config.yaml
n_layer: 9
d_model: 640
n_head: 10
n_kv_head: 2
head_dim: 64
d_mlp: 1728
vocab_size: 8192
activation: "swiglu"
norm: "rmsnorm"
norm_place: "pre"
norm_eps: 1e-05
positions: "rope"
rope_base: 10000.0
rope_fraction: 0.5
qk_norm: true
attn_scale: 0.167
bias: "none"
tie_embeddings: "early"
parallel_block: false
extras: ["local attention windows", "paired heads", "exclusive self-attention", "normalized values", "value residuals", "hashed n-gram embeddings", "capped logits"]
init: "uniform"
init_std_qkv: 0.0436
init_std_o: 0.0436
init_std_up: 0.0436
init_std_down: 0.0
optimizer: "muon"
lr: 0.0011
lr_mult_o: 3.0
lr_mult_up: 0.643
beta1: 0.9
lr_head: 0.00799
grad_clip: 0.5
warmup_steps: 0
schedule: "cos"
final_lr_fraction: 0.03
batch_tokens: 65536
seq_len: 1024
doc_mask: true
train_tokens: 906800000
steps: 13837
dataset: "wikipedia_en"
Each number is 500 + 25 x the weight over its row's rms, rounded and kept within 0 to 999. Layers, rows and columns count from 0. Numbers have three digits each. The size before them is the row's rms in percent of the matrix's.

# gate: layer 5 MLP gate, 1728x640, rms 0.0412, rows 845-944, columns 160-199
# up: layer 5 MLP up, 1728x640, rms 0.0429, rows 845-944, columns 160-199
# down: layer 5 MLP down (transposed), 1728x640, rms 0.0374, rows 845-944, columns 160-199
gate845 101:502508483501509478460512499526511532487510466484468521463531513469486499476488483522521523505516508510476534542482457484
up845 100:493486476519516509514525526502458471463454535527525498525464534544507527558494472489498498478459488495475531454512476488
down845 099:521481513499493544488512517489525469552472445483436519523476491500506488504511523513519510465502528525520506547522493535
gate846 101:473489503517484509476507538477515479519498461442538486486493524512464508518478472532479519534498503529465515507548500494
up846 100:530512500499544533521528541538523514529508491512455473483526452522461533514536498521504558481478518492507506536520486500
down846 099:486543461512531528488544473557561477518493498492466522496492471503478510507493484517530538502506522519505502509486494512
gate847 101:482504549509472467497472544519548531510493508516502481508474499500508517534437511477456474483494520519517462502482491471
up847 097:510516511489495481469501537489480457540528540509516520487499518506490493467543502500483463511469515499532514516498528528
down847 099:461486525447486523532531486497469509492481523478515436531520493507528520530461521478502494532495474508476507501479508479
gate848 097:493496548524485536470460488472544488511508483513498483481494510517486485511474449511505480511508486517524504514529510486
up848 102:480491479414517509516470500465499523471508495514491547508493510501519476564481497541494514485526494517514480495529498522
down848 102:487446503479524487508520475478490497556478474507495502506461472513499499516493504510477481494457472490512517515489465519
gate849 097:503463552538519506492469516455525502454517486529454495450442463510494475503481492529506471499508508477488519505471536517
up849 102:488460518487487455525505521556494455475516487505493519511556483520449536511534499522457488503520493471540507488455471476
down849 102:509497459498479480522484501456475546516456485525467507525460478488527440533474526497545535467483469489500516502488494494
gate850 099:496456467497516503459451490500508474490520537517505510503546485502509513493504532559532482490472492499545493496527489564
up850 098:538493509529515550472457530495517467509475496481473457494471532513486482494472525462513503511506471512487524494467499497
down850 100:434474513479502487535521507521462483444500500494474508499451524492519481498503500510522488470480532535483477528502486477
gate851 100:482501523503465545488532457476456423500452501476532482523506478520487457497470481506473514512448494480445476520531522521
up851 098:506519525475488509495491488489500494467474512496484512496478511470516494476524490473518453509542483531542511513507504474
down851 106:528458527510506507532481546528490461513477484540492490511494510486508517483466502522487472512562480476498486499489484532
gate852 101:555532464519499466502523504521489511534477478485485491484529510493500488516540484506458492514499532488510479527462502462
up852 100:517465467500493474514519541494497539493509549471495474506473502556511517453483490537513466491478456488484536512544483491
down852 098:470483574449552506490484494526468516505478485494525503509497517485507477544510549519494524492488478475507514451492458522
gate853 101:444532525447483523483481465480486500501544469568493530502498498481511483513509468497504491534506521529493493483500543483
up853 098:490535500531509457482484553481517498510513495517487449463510467531535536498508474509558515468524499534462501411530463510
down853 102:493541537475517462510525510483539538510467480489514485514435520500457523479528490460473514547532476516486462474486527526
gate854 097:495484502535526493496506481473493542515481466496549540510509489462468484477497494519528467561501503470508521492531501494
up854 101:483553540515490475505478539502457500527519494498506488510467534493524489529500546519477475503517545513479513472474467492
down854 100:487410518494541569494492512531476482488563494474513502489478534498470506465485479508514503495472510495508524521523526476
gate855 101:501496502513489531515497469519507516519494522482436493474533510460473477489507472541513498499486471524527534503465550516
up855 099:466495544544515519508514522480509514533546482528522492531523496453515483536539509531460447513522511534515552516542532463
down855 103:524512469494495481475487531449508485502524491487453497519508511489534554509515527516464500491516498491469491491512459503
gate856 101:515479532509470528508504501500541458469511526492501516465482480528533532505478496484538504464540528521483525477470487538
up856 104:522478502523494468515549502534490467441460499520465499533478542542499544505512535489493487434483501494503522576505535496
down856 104:517484542539526495494485517460524461491494485509504498520462483513460468493475507489489535468479474515547507484489488508
gate857 102:518484528485518534550509463503454498475498467481559507506513504532532506506512504481528498530528494484494505500483549481
up857 103:470511504488518507515472473490470478513504525534481486485503503504482492534541502494509490464524496503487482456502519524
down857 097:516483517503492464520498531488553487501495505480504473475473496450480539489491537484504495530524469538492467478546524489
gate858 100:466519503472516465498535470544511519462504471468498487458505506455460515465505470488541491535532510482508489533472466485
up858 100:500523500483478489460466501530510517487515531505513505505516514556492459535505475489485478502530495500522535497537491466
down858 097:521515536466475492464520440487517527499494455407510441541458502463491498471454490474506527494519517481508456506470499449
gate859 094:490503461540486470488493527490497511542507484523447490449526507496487487498527497469507462478471507480504510493484501524
up859 104:426527515495504482500537501495503492455506503544472525500506510554511479517488521490524531475475480534511548463477498501
down859 106:499481508493504445512506511508508487503519472502489488465541470477494509513512502524514496486476498479525488510499532511
gate860 100:533501510501496488512546521478478510493484493470490521482540500487530528515525514471479505500504514505524521526478515525
up860 101:474502541512490502509475508503464478484481523454457537502525471501508506492506510521499469505530499473511494523481546491
down860 099:536460446511456521532476503508539524506506564534522487511409539515549465499500548481482559501470508517516489518501533474
gate861 094:458514477492526474485483510507510535512480495518466474519556472474503505471544442539515522496492486497501524462523466475
up861 102:495531506530470540517525487489496463556515493495463518501520513486504490519522486483523484509506497548511518464505502499
down861 100:510525480481526442534433517517523485475479463480504493482505526559459502480527534498450512525506512440439491478484548514
gate862 105:489478527512494503538514568521469516504526497518540490488469459489507476510519492510531529497477538529484490483519520505
up862 100:522528498538502505494512489540479467506463495514519481448473483506461519509535504474506520487506476514511516531498469481
down862 106:448517454514510540535477542537464565521493525520496512523458483482500527508464510520504527484555483531527496480535478471
gate863 101:498469461486482480458501465507507485453563459488495453535504527524508532520466546499473530516502510474501491505496523520
up863 098:463514508533547490519453475471519492509498466520527524580484545499505491505451472517529538524455453472515500520540487458
down863 100:514488500516496510499537506507499474523486506488444494510529522518485513498514484488496531537506484483509515484540482452
gate864 100:486480479556543475535496474468452495540532488468528493511485553542529511472535495487441467487430520535483496500507506510
up864 102:480516537502519427446498491441450479525509492483497513519496522473501510513501468467512509461523505495444462542510486488
down864 106:496522508549468520507495461508500477474486553489510495506521531461499468535494493518502512472515502464520517514516540497
gate865 100:505539480489464455530486469481485467498549483496513502490486543528510453472497481482532458514514486538487515505470475490
up865 102:533484512487470541505538471516523458515517541484487517456492531472495505489486513525485545497473482483499539454490484486
down865 105:497466496481475490546458492507542494490512461506489489500524498539488544493450474514407504487485487557525458507491469512
gate866 103:536512483503526490481476502496492519496475506476452512458495526489517485483504479466481500475495513498527502508456506529
up866 102:490486495502514505520515493506533480533464528538485496449500527487477496515515479487523502481518535478526468481435486502
down866 105:467543508528491497571508471478502470504497524524480493490503517485488505486546532500457468532514464470572454516463504478
gate867 104:540507544532491490441478513510500483490538525479543471487509484502516507512464509474498479467463485487447482502517523506
up867 101:485500486460520477510457496471470540523518514505511466511450460536453549508541507492479467517492503495522516552521510515
down867 102:473474495490503487497487536510541497497503514507514499520552509541466510488488464503489518487479499513464463505482525461
gate868 100:531473514514543504521565464521454464525468505468488539507529521484472490435489480510448514508469504512507506528475478462
up868 097:475458461483487493488500541494537511493521492503476462476508510491481473459513535498492495467551444515541499514504471477
down868 097:477501514479490533527566460533501469458523477497511534537494498538512491496458478492486506530512524483523504537528481478
gate869 101:529480539510485517514526495478499532514487509523516478510533479505508510534473488477478481505506464461488534527515502484
up869 099:523491530524453519520477484505526468510520537529522513413514479478490531489516526500484452483485544480493506484512541525
down869 102:538484499491481499525526491462489495466497525487551480519458515506504525503469501518527491480454473475489535543519463533
gate870 102:491475493498511503508506492519497478472477516517486524539528505469469503499504487505467492536512514541535522510520540500
up870 100:510444540517526504537459474516464512451527534515495525464515505466544522505485512512542511508495471503490477534479520464
down870 099:518481511541480468475514460485485504480517535523490502462477520439522499548457501584522467502523484494495450564473495538
gate871 102:487509486511530503438524490498543479500511493497509482518499509495504498513511478503480509498459476522466488521442518462
up871 099:487474538496457468488500487477453531514503484509462489472452516489498492514517494505461463451482538556491473447468506475
down871 098:499525484499476451521515496502468479524504518488480500501506477469499519499495506506430519509522505520524489525529494495
gate872 101:497523548481500497501538535492479515498490495470505514492508449481488545498531495524478538522515477455515470488489454507
up872 098:524531471470463484517498518483501506496516514485526484507511504466475523525464481456512499484541514513552504525483479470
down872 094:489535482511500465483458510514483491514550510470509531487479472501457505494524518524514492566501448506486494486498525479
gate873 102:483505535479496496529483506536469519524502469494521499473524482526490527465518496479547506514496465488479503512487476457
up873 104:487511480460515519505448530537530521543500527511507499500483527501471542481481498514503524512503497513502514471495513506
down873 096:484499468511507514495526518495528460494511478519504481475535495519498530494478476475523516514490522489418517558490465465
gate874 097:458481515523481460470512510476496510509507509459518503519499528487511527457466503526501492475507502503510484503447505481
up874 097:463526471481483520480471498484505515474510491500478567492537448530517546473485483484510517499531521493469517522514525523
down874 096:503446521494483540463532502511521494489482515506501495502464539496492502501550501506520488514469515470530504486499503477
gate875 097:506507518468526485510461484508473468507529474522505474528464503486507452479503518529505481511447507524529479525449502460
up875 098:487486527512463521482520507505495489487519505490520508459506533545521464515495510477475545524500526476494507483477502473
down875 092:468488464493522559488543562506480498539512493505513489513481514523536511518524462476483513490508517466489481492459526509
gate876 100:479510526457500513469486516493550503462513533517466507516510466464527522463536497516518501454531510521510518519477496484
up876 101:511469523514468520479470539498505494518515494504496497464504525523488540497541495536496464522524460489465484470518527535
down876 103:512526495473560521511510517512470519469502472496507521502555501538535526500517517479523503472483515528483498516491497476
gate877 096:489454544520493498488468473485517508483512543507543555491478525491497468502506479470496522515480497446439516509480493469
up877 100:548543482521513524481560533484453445449490481498500515502491515529475480487545478465494503464484504486544453517505487502
down877 100:467470502520525505500464521535533500507534501547524534519483459466483514551489560504435531526505466508441515504510528499
gate878 105:499534494527539522498534467534531499487500498483458514492516518514488509552533442502477500487486503506521530544482491470
up878 098:503524521495521491496495478518450456488528545490495449504468492497522518525466493472445479468490528523496505461494547500
down878 101:521509485493472491476500499462523494494539533491533486502512469481520520546511489469479494537489549491514437502511523538
gate879 102:531473537486493497537504493500506515460477462492539524458498471484510528488545469519466489507509517530481483509522500507
up879 105:464493532540498486530517532509503519481486443519488517458445478492470506449496498510485506504529531512508496507507568501
down879 107:520469527521477517498513510490481504515510530501541517531513508465498492519496530517510501539518552490496482485517461485
gate880 098:478485522500510488510519477542549545481509471511512504493496517479480504543522501500502485463504485510544561551495532518
up880 101:520489502473496489509498521485479512511449497486495499492508457484523480514465507457467479546466484518458474528462527476
down880 098:446475561499491509482523502509483482553502493559453495493512518482524438471469517506481514532462493521486480472531533477
gate881 100:512490491490514498545542459497505529500532531499503483475481503492497470538518495504505473544483489486512477469502422521
up881 097:494471514474473513492495498508485520462543478512517499493519534483451468538510478447526550517535483511536540475497562476
down881 101:507495472447506467460476496560508524534499441501485485469504472497536489500480548501492515503450483500511497478482470526
gate882 097:483486484511501476539430460504544502530486483484508508500522521502499494504463536460545530519539452503489497452536476479
up882 102:517489520481531535487487446455456503483506506463506527490444535462485496488545459509503533458494460505500466505473465496
down882 095:501506542519508505525517566489538494517506541495510491503511477502523503500488529517481529509466538519503535443481518490
gate883 100:544511467552528519447480510487523531511545545508544504501470474509495497484534473500494495528521477468527509511530495499
up883 103:462485540536507500512477522483527497526486529504520482510472547491513485460493515512514522476462472489464531540480516485
down883 098:480493497523493466503478490497476473457520480500517497487537499514524442500476537498528477471464570503491455499504541513
gate884 097:487466547517471482454461479542519498497519530511483499474510569480489518501473489550480469495552445505521537495466515503
up884 103:488495514554462497474524483525507543516497505506520477534525498515503500479495509508528449486537524491529502513509524520
down884 099:537558513444531492495501490495513505520530491515471541506426484520523506505468521488488495477461486495524510500523563495
gate885 099:459528545473489483481522493516462502516461502474505487525498474508496486526545503482518472516470489539497471490456521510
up885 103:481454514484527443527455515504510514470497497516509499490467464497479487512533450525470524465519505539503481465545498501
down885 101:486492474508543526494539472480542508559454498481481517520509496520515490497506522549454482519446524482480492487480524513
gate886 101:554491528479497509477497498496505502516473493529474494508480471501538525503477484505460500501525504507497448490509539528
up886 099:496551519478469498515470450515458504475461540533519541467511490533472477531489494527490528503509489463529521505515497484
down886 102:473486476527505490536508498515549455538525528532540495541461554532502508453473496504479549456509487444512508494504480453
gate887 100:515491459469473548523523476480515483475513509495534487503462437501482492498522520513489503489530505490497523515478494501
up887 101:470491563493499506501463521507474483523490472483508491526474493464498487502456526486528462523496461494493511502493506476
down887 094:553505491510509506478532485515537478532490538492493512485540466483487505466518507508518517561502513549489473493528535543
gate888 093:515495533517489503477503497537453495487519486484514515504520464522488466480521521532490464501534524454460505516489459521
up888 099:470480483480485503517537488536505530472456528478486504488519529527512534496511507488472521510479501526479508482486521554
down888 106:486485456496517465490509489491474475462525539477494505491508460458472443529509543492463421474505495478458506517532478514
gate889 100:500505477517517498557514540460510469505512496510496484479493492457473482505533516476511526528500529506473477500515477506
up889 100:529507541520501485518493475524480486528487474489468526501487540480508459521505526544477500526499476478475538514514472477
down889 097:488503518492510497488521500559540530545496489482519481510502484523494474483464490494499558556498526484546558472448526518
gate890 099:506441518511457496478470482474477504534508491533488530553499497501480501491498514525536441497489487527514477510466564503
up890 100:516514523466473509489485488477535500494471479491464502470524518509525503495517518467524528462483437539487536478500531500
down890 099:517523495461466496512515521530469479504507508524502478478493475485496513508516504499503508500488520490523474506526491532
gate891 100:493513507515454527477507517481470526481529538497508511483534489492516514483484515538525498466531532539530453452514496530
up891 100:478543491527524503467514495542507503484557510507487462550526498522489522529495471504534511463517453489485527516487504522
down891 099:441504517528498534511506535528535511507527469503521537484488532501552507494481504469486540532521477539482521509526527495
gate892 102:512513495499442526505508496524523476476473471565494515461529526478538559513469518519488526459533523494471472555503489495
up892 097:520526473501476519470501517496524478487454510521455529470485510472536475520466515467534510451474522477486525503505493499
down892 105:487522500480503512480509522480518506512498543518500455498516523463475527517543551483502503509500508481558479489459473508
gate893 098:474506490475472478525552512512516486522502474513448512459507494496505479536515533482527519441499544476443521465489516505
up893 105:527473494518492511483531497510526525472504466543492464497531478518483504505481506544508499501508494525510520567470520528
down893 095:508518534492474531516488490526507484532438538487495484472460528498498517492477512497524477426515496516522528487500485532
gate894 098:534483504512504495546496523470485525525533543492492467486460521493518503468523503511476486508432503472545452494478509507
up894 099:465489522513564493459463565452445484478522508483511456493525509483516504479487525521504521512525542518478524519490473488
down894 101:494497518526490540456522505495519516525490475501484438496546496531530495466514512487491491537509457498528470512467530551
gate895 104:470521551495527533494468535491466507515522486492503485520520549478498528482531506505504501479483513517523443501476512487
up895 098:477481471525498482467457510469494544483472488508513534513520482515508508454489501454471539517510507458497467497457536527
down895 093:514529511516527534495483470498559492491479492499526503465486482490565452485453514507523473486444504520509521464519506506
gate896 096:556521516534456464528476508463478546504488511495513473536515523551512470462512524504459461536467537526529484505519493519
up896 099:523484511510499508495516481512455561503469493474494525532542480501494490534459500498512512519551463487527504484506526529
down896 102:462543487508475481547493536495446495469470476473517526515459504548500494486526492538491522519504474539536529499520481507
gate897 097:496494520440479548519486513502534503488534540468522526446508533549522497508518527515538497478487494533545545493494489482
up897 097:487454527493499475528541439527480500529482476525502536478489478489506482504485520478526480508495508465489513490508470492
down897 097:489438514515458482506494518477469519491518470525552539511501492483530490466528496482507497509440493464485557520476517469
gate898 098:500509500516489522528528478466513487502506504492491438527496493472513491529497528491504490510500465491558531484507463460
up898 102:478482485525546533513505498498455540513538531468464476474492530540524491540478547491495497535497505542511498511503527542
down898 101:520517519489476488519471476484491533523501503477500500484485496529484479507494501538491494542481483466499503500520493494
gate899 101:529526513485506516509501495518506491478496485506547478506491489499469505510503458494479473503465462505505506538527539504
up899 101:523512481445514524499499527453492484493550497466567498474508464477548501512459517539494546497481465460487506485519506536
down899 102:505540514516500508496503506474517487469522477470555468518509530488463477508509500499516513499532514502513479524510519494
gate900 101:490472523523471504477468498511477480520495518492488512487502493503481466511502505451534491500496516488508476566481483496
up900 101:469503484554542503497480545497479561496481495491478452472476488523520491478479529509518511508514510465494476514504517535
down900 096:494501499498471511539478489526491516505484499463502464496482461480506506477494500497513510517486528545527508468457462493
gate901 100:499465519520485499526481467562512522524478537464538499495466479489500506568486467521513498477509519532537503479517507472
up901 096:470466527515496495481522538518527464504526516515479490501544534531509473528477457522497502524472513523491496517517530499
down901 099:487546474493492469514545508502462469514524514476540530508515494526506497505541535477439476495503519484475541504475522509
gate902 100:539488494501504510493556519478500488499462522493502487562512496511501514532454521525482487512464506523499523524516479496
up902 106:477497472474517527503510475494496464470499516506519513470514483462519491455502457445524466484441502455491520499499502480
down902 106:462521471465540546533486493516492543487497522491493480523518554468491510528512509477482484485535467493515517463506474511
gate903 100:507539501489485492492479529522510523482538479524485502472500474443480498495498532456504502497517502501495484524512491519
up903 100:521530471477463524506529478511511485480527469528473527515518534480475455504485508496537546492486530521519509533506522455
down903 095:483529488499498515484505516501484496480511479487518467513522549505491522472470469468483514525482523500548499532452476483
gate904 104:510467493504445535456487508564466541485524527491532538494501496511506493517475494491486490459546486492497516568502544504
up904 103:525490511491521495463497483470476527489502522488522541470536482483468484517462493487483490510465518534501484516547502436
down904 109:526472490530502525435474492517522506454499511519460512504526497496513531466510500534465500479519514541475475533492518506
gate905 098:502490505488513529475466521489488470459524458482486502529512517493502484525503463492484535477465519484475509510540497489
up905 097:477527506478530525464485486516493510489472513473489529477484482536498454470467528523466498460522482469515519501503495521
down905 101:484495488450498506520479497510464524454553475504504530503497518482496508493544495529476477498484493474537451503493541492
gate906 099:515508476452459442480536517490541468486497506483529531483503441553499511508509485512498526527525500548560453496445519496
up906 106:427523486485488494517521496489527522486514486522471538486515508493471509491518486502560541472492525505525505519495532509
down906 102:507509468475501461541494487444490494472526497460507452494485479484520521521540519487515495516517514522489552503491519535
gate907 103:525489474490460542492452505472466532519494547508458486522467532508451464537528504533539496456498497510516521518517506505
up907 101:515493499505487508499509484501520496504528489503512508505531531489552524477524523556502504521492534483453503499440485485
down907 107:505479490462537470447482495486469488474497514492485492513490496518475510507511504492467492458487521479503482486522477507
gate908 104:491474546523524544521484487559512549495514520488479460467521511458517454502536498498498514497514504475520525485509478501
up908 099:483500467463504520500479470529470499494505507524467539527480495448478480509497510505500504476483474495479519517532468480
down908 102:464513510512475491492442474502478458489508517514480538447511501526469496483486495459473497576530535511448507483475490558
gate909 103:495518466512451505472519487477500503492472504469482483537555511513503504490492519531509463467532502469487503485506520532
up909 099:505503500488475510544495485518494465436444509518533530470514494506486464510519500510518539524515511499461491487463510469
down909 097:508540516503484495511513476480491490510526522467520499492500522548495503525521538508498533512517520465516463453544526519
gate910 096:509523534517527513480512474511527499500509517464504514533514509502489437552512491514501498530492478471511452571478490464
up910 101:491455482541491475479531512494501541506527517532480480517485518510543515519526479503490471498527517482471504504495518524
down910 098:482492452482513493519510514479486474491419505469473522496493488536476494507507477540483530495424509527484501521524456518
gate911 097:498513466530488506510496502508458511469527474510547506448481504518508533483469476463484482516488500495516505502504536479
up911 101:478511482546496436492511526528499520520526522523473532533510488478472501528524467476489492510529510513510487509477515485
down911 102:521472484515502482447518484491513497491504529484480485467502496528497521482509488521457475508475473457493465477510523492
gate912 096:542476547545523516488537516517505529512516458526438498501489467475533499475535463540507479464548521493509466496472501499
up912 099:498512483483516546497509471522490540527487512525499469476558512482528518516507523479518492505474524473531464522510515516
down912 099:510486467484519521501507516483513473484485492490492504510505497497473496524495497498518495491504485501498470487450484457
gate913 099:462497503493551518494484447520481496482504502509534538531482541507474504485460482496507489494536457520532544551494488505
up913 099:516492492506446522484538463490527549483510500525458483554494518501491530508504485492488503501451540455488496476506548494
down913 094:534518474477510484533483509481527531500486484463541515479533465501489472506523527493527532443507506504476489510469496538
gate914 103:515500488488479541481507497512491535493512490500496530501528548493514475471490513542497531522503521484497466527498506532
up914 100:510523457480500492483504538465513520470490493512440486492511482451466454447487531543529473478512505481459516500515500474
down914 097:441467505500474490480474525523449503471547475482524478491468528505490465456496518496496509473493511530494516540490522496
gate915 100:531525467549486497532506487474539455536526568498515454514518469470498499504481493509486502518500556519485492504531481518
up915 101:506510514519485516500483431500533473448539509472472495498492511476477452509481540508552493487526489482499538489458468463
down915 099:535533478509528508497462501514466511518501493465491486523460487557479507516472506496490487468514525483486465511485484488
gate916 104:521498520490518508470483577490464533491481451529479499442481508485523510516496514530463488503521515512542533451497554474
up916 100:523441531472514460567535506503510477471481482496545441526483516517522475534487539510499520480498518484506495523435506498
down916 102:488463496506497530506479496508469541501490507462531520510471516514447524546488497556506501477528510471510508495541485499
gate917 100:521501487514509500475487486495530547520453515487520498523523544516528471516486504468514539502499466472504494499478494508
up917 103:477518526491483473543478490461515484555530524529476496528490509488500505475531501471528465503478511474514537533541475503
down917 105:492523508509523518506458491510485509470504524536457488467467517489550494497499525551487569532454518511488476472494476539
gate918 101:510483505523463499533477452528516469514461542524530507546511481480515515527490518449496501501518504513524506516494466486
up918 100:488489521544464475505514501477515446510535473497501474483452453554493528525526523489456459526519469475511521479480503476
down918 103:513489484528495468535545478528474507421503504497502514505487486522493470509504504496465531509533474508496504491530497488
gate919 099:459523472517479488485491471465477468527507485459493474489495535530514505502516494520502478492492487459481483490523492468
up919 103:478495522505516477529559501511541493482463484526499554520451476487470478493500507511525501507540491473526517512475498499
down919 097:488457532533480511454490497466562500531524518464505503488493504497489514496527505486490489481508470502493490501532468515
gate920 094:531504493520514501495470523499534491532524478515519530504509497482514476514513505500542520475452474504487468546531519521
up920 100:534473497499502456523457509507454471493527467510516499516479479529476472497493513499522484503539515457511510491497485514
down920 099:489490519515483537483552536516538508502509516517521520489507519505530456506520505488514473520512496470521493529474493515
gate921 098:518524479485523531472464503452506535455449488501462478450479493507530473494467480481539506504504528532526521521478471493
up921 102:510517498525535487520505510514539479521499566488495500489509475477498517475506486510516494519478531475508507528499470475
down921 102:541491521484489496515522489477540478483510530476503508483506490478554489532518477496501487543498513493479488502499556501
gate922 096:499521517494525446494485518495535482474513515497465523482536540520534472472525478518530514517461474544458516493473482502
up922 097:535522507445488533501498483504487475495501517449495457475489490511470470489455475479517490461523545494481481539517524464
down922 096:492507509496504532501459530531548535534506502521478508494520474547496498522537509483538498520485511491550493515500486505
gate923 098:461490490507473479510470496501500475536528537459474452488510483515480524486521489470541530527470512490523458518521475491
up923 093:505505503497483476488523495485496516543516509469499496520529475499486523465499500471535503491531496523496455505502501491
down923 097:538514447486477524522466533460486484455531458558481507500498510498482520460485497511518520530488513516469496490527514508
gate924 099:500536482473511523463488490487499475504524546475472507507516486479544517460464470475515505488533480478496470486546491562
up924 103:463527514460509509516469496499532530453488491515504544484490449488512513502496504483459473540502513494558489455461492506
down924 099:482473474510490466491448505481486528512483527475497500487514556476499483478523504488483518490487534503501512462524481507
gate925 101:483476512508485488478528537504518506506510498505542482507577522473507510450506482506506502495468479512504486487453478489
up925 095:526453466510472524501520525438481516505525481446545488502533523509497529505468481469511525473479504499490534536521494519
down925 100:455515514474504543478527503533497496555516510519504476485535500498450481505484499511462473507528543537511497529517478530
gate926 097:480487470538496521439527506479473516509532464489485491453548515519526496511493482542487502493560491540510495500566450507
up926 094:496503462503485489492497494473495488503528496530550486514522518533533492480515499516489535534512497526554477456473524505
down926 096:500528487468524503465483520550492518546490495532471538505514451505529512465529534493515488490479478487519463499534522525
gate927 101:507518492478480519500483530467471528498506471529525471534476492465480537521543515501494525511520489510490521515531506495
up927 102:476542511515522455529498495500461491505539507510534460516533481502524499526517510526489474527480470473525520514493477485
down927 106:526518509496461494509495522528501539494511506473533531469506519500489491520506511499559487487525539532534481486498505490
gate928 097:529503528536483485509497498497477469507512513490498494475496518514464543471521520448525476488537560497501540535509504499
up928 100:534520528493505553490459483489480536529500528534547504455509492492476508461510473532456522488508528463486536455507479470
down928 102:470522475565512533468508547442521507542505454519514503475533473483523494486500478507499451492547499475524459498459556503
gate929 093:469468478531490506483479461524485491514561518517480493476531465545542469462530488510497477530465518534495493431477514530
up929 101:445458491513473545466511487514489501515506505456481514523539458509480457493542474528498483472443517527509492523477502544
down929 100:529539529552481497508491497486500512510468485478523442537500534541521533449511480480509497537560487510452529480498488480
gate930 098:517445529546528484489490546520558525494503500486490451502469508469517477539480474513494541483485495473500496484487493522
up930 099:500499503515468537501566511507501517523556549506518492486487543510483521516551492526496537483445527515517474499458524513
down930 098:527427484519542452486519539506477477518493460531488532502469503521522496548504486513450457526466480515517472520487514463
gate931 097:525481498491480513495558509472553525499527512461483535482488466494516547500498523497506492478480534499527466539490479491
up931 097:477514504531502479486487537494508565523513485500531522500489492453493486505474486510486509466500466501501493537537504482
down931 100:489448533518499482492520490499522490498497490461523518451511498505475443502467473512501518472480528505500475482483475524
gate932 097:450473488516538514525500498495462501531500487500562532463490521489538506475468537502494494530509535536490502498519554523
up932 099:481455468462518486479492501543496488523503440523519478467455469481493508518424492540480487515482504483478496518469504483
down932 103:491497438485476530533515517435533496504499547487515483555471508531478500501532476508500467441483527436512529516514499453
gate933 100:544500556530527519506459522511502512465514522492447474499550505500515533504531511465498482520469530497501506490471489506
up933 103:481462494467490474493500436513506529502473496496519575484451460473505508496450504497457524462517471488462520510505504510
down933 111:519518545531531467525515530456505502494530531490506514484497522476468506456495491471506502458536484541482507506549490504
gate934 094:495512466476476521497513517491511513495447498502500468472456522476498503507500488484509504526478462503469499543519513524
up934 100:466493519453541497506507506533505526486517508502488495530437501509450513516497500499509499510469489490504521475475534506
down934 101:484513512506521499519472470513510484458493478540486522488507485522500521470482517499508502489478499452508458460522454472
gate935 099:497514446518455477515509539423491474539482487492531511502511475465492487506565532510524482474489469476535475506521510514
up935 101:518497510488495535503525489494498523485483509516509558488515474537478481533505484521462493532479528502452526510459459534
down935 098:476469508510489539521481517500543505469481476505516425520518472489520523503500486497522490537510539515532520473488539515
gate936 102:512507542494517496542562466539532521525485474516488461496493512463508506478489529472520523499529486517502487506500516494
up936 100:504478486501522481518537468542554498493527525516487539524468497499486501458487510474515481493464478498494521468512513496
down936 098:498485506456512492481490517511513475546501457516499518491487492506463461506472483463455449480487487504477539507497512511
gate937 096:492484491512522507506496474491484475517473490493489536490477498461524493527500513484516509522534550510488459520469465514
up937 097:457451519519480506471515475426455518448533513510501461521502530530530509467482451491525498532527501522452542453517487483
down937 096:519491434511492465488520516521501456501511526520472488489465484489487516493486508509466537450488500515529491502518452494
gate938 099:468522524457515509477461511472520495470505482455515512533469505464509516509540494476553517487498452507514559475459477502
up938 100:504541452512511521509523517519541454482484461514513502474485512513515528467514508493491495487472485470477524502509478507
down938 098:482456517516506497478500494522436456512503445512477521487487482498499485505536515498517487481534497513511491490550513525
gate939 103:519498516498474499505511524548506469537480535486491497524464489482504494515494455493542472468504443461502516488515509480
up939 101:508543507523506462537459524502478502517505500499489494461515503533465532505459495510507491506492504459438531485494518531
down939 097:520470492514496487463506523509494465537481509548508498545516504477511520532525477520463534500548466494550485497536480493
gate940 105:522474512481478535505496528451507512464551462510451511471511503520536481528451528482514467486534523528476512468523559490
up940 102:523462529500462520428504530471488521535475468490480466546463482490490516488541503494509517526472485496490464541489497498
down940 107:458479524469468577478473487519511517504504465499474536513476482456469476494518491485504560467484475523524458537494491501
gate941 097:462474490535510484518476531516505514467542466514529494544511482522508501490506505505539497499514515492475485515531520535
up941 098:476486560459495490491499525475481530486515530497519553507505479512492510515489497521541500472506530526494474565555520479
down941 097:488498490527482523500516526492504454513532516492486506493533477478485503465491521510471478505534491511528503505498521484
gate942 100:518486538496479518505472489487537524494540508472459500471484494502513503517480488547502522503488533430487504425497504509
up942 104:460479522524467478516539451498514474510492540462487471493492494488530526495518499482473500563501507521515550490558482495
down942 098:532515518504496444502536496442469501507466527457509495555488497523511466507472503503490505485502516493497529484526505503
gate943 098:502501502485525487480518502487500521501508505527491487466476491501475495456541473519496507486490510501474525453529503490
up943 099:498476523531505482513487519475503489501547523496485523487500509504504522524524486498537467501484534458520522494533502526
down943 100:503495453488500491497506498552500509489513486517545495488478489524537463512474487521503519492467500527508514524520467456
gate944 099:474467503547473508494486551533479488523477482534555527522496494504524489467479523514494556519511467557512489497469498493
up944 095:491537492453506540520502522545510502466496493532519480489528476498487501461479511528492531545557485479513492530493506453
down944 102:517494503511480504478502505491491495472474492537517477485504503532527526496542494498506493460485507498456481513489471439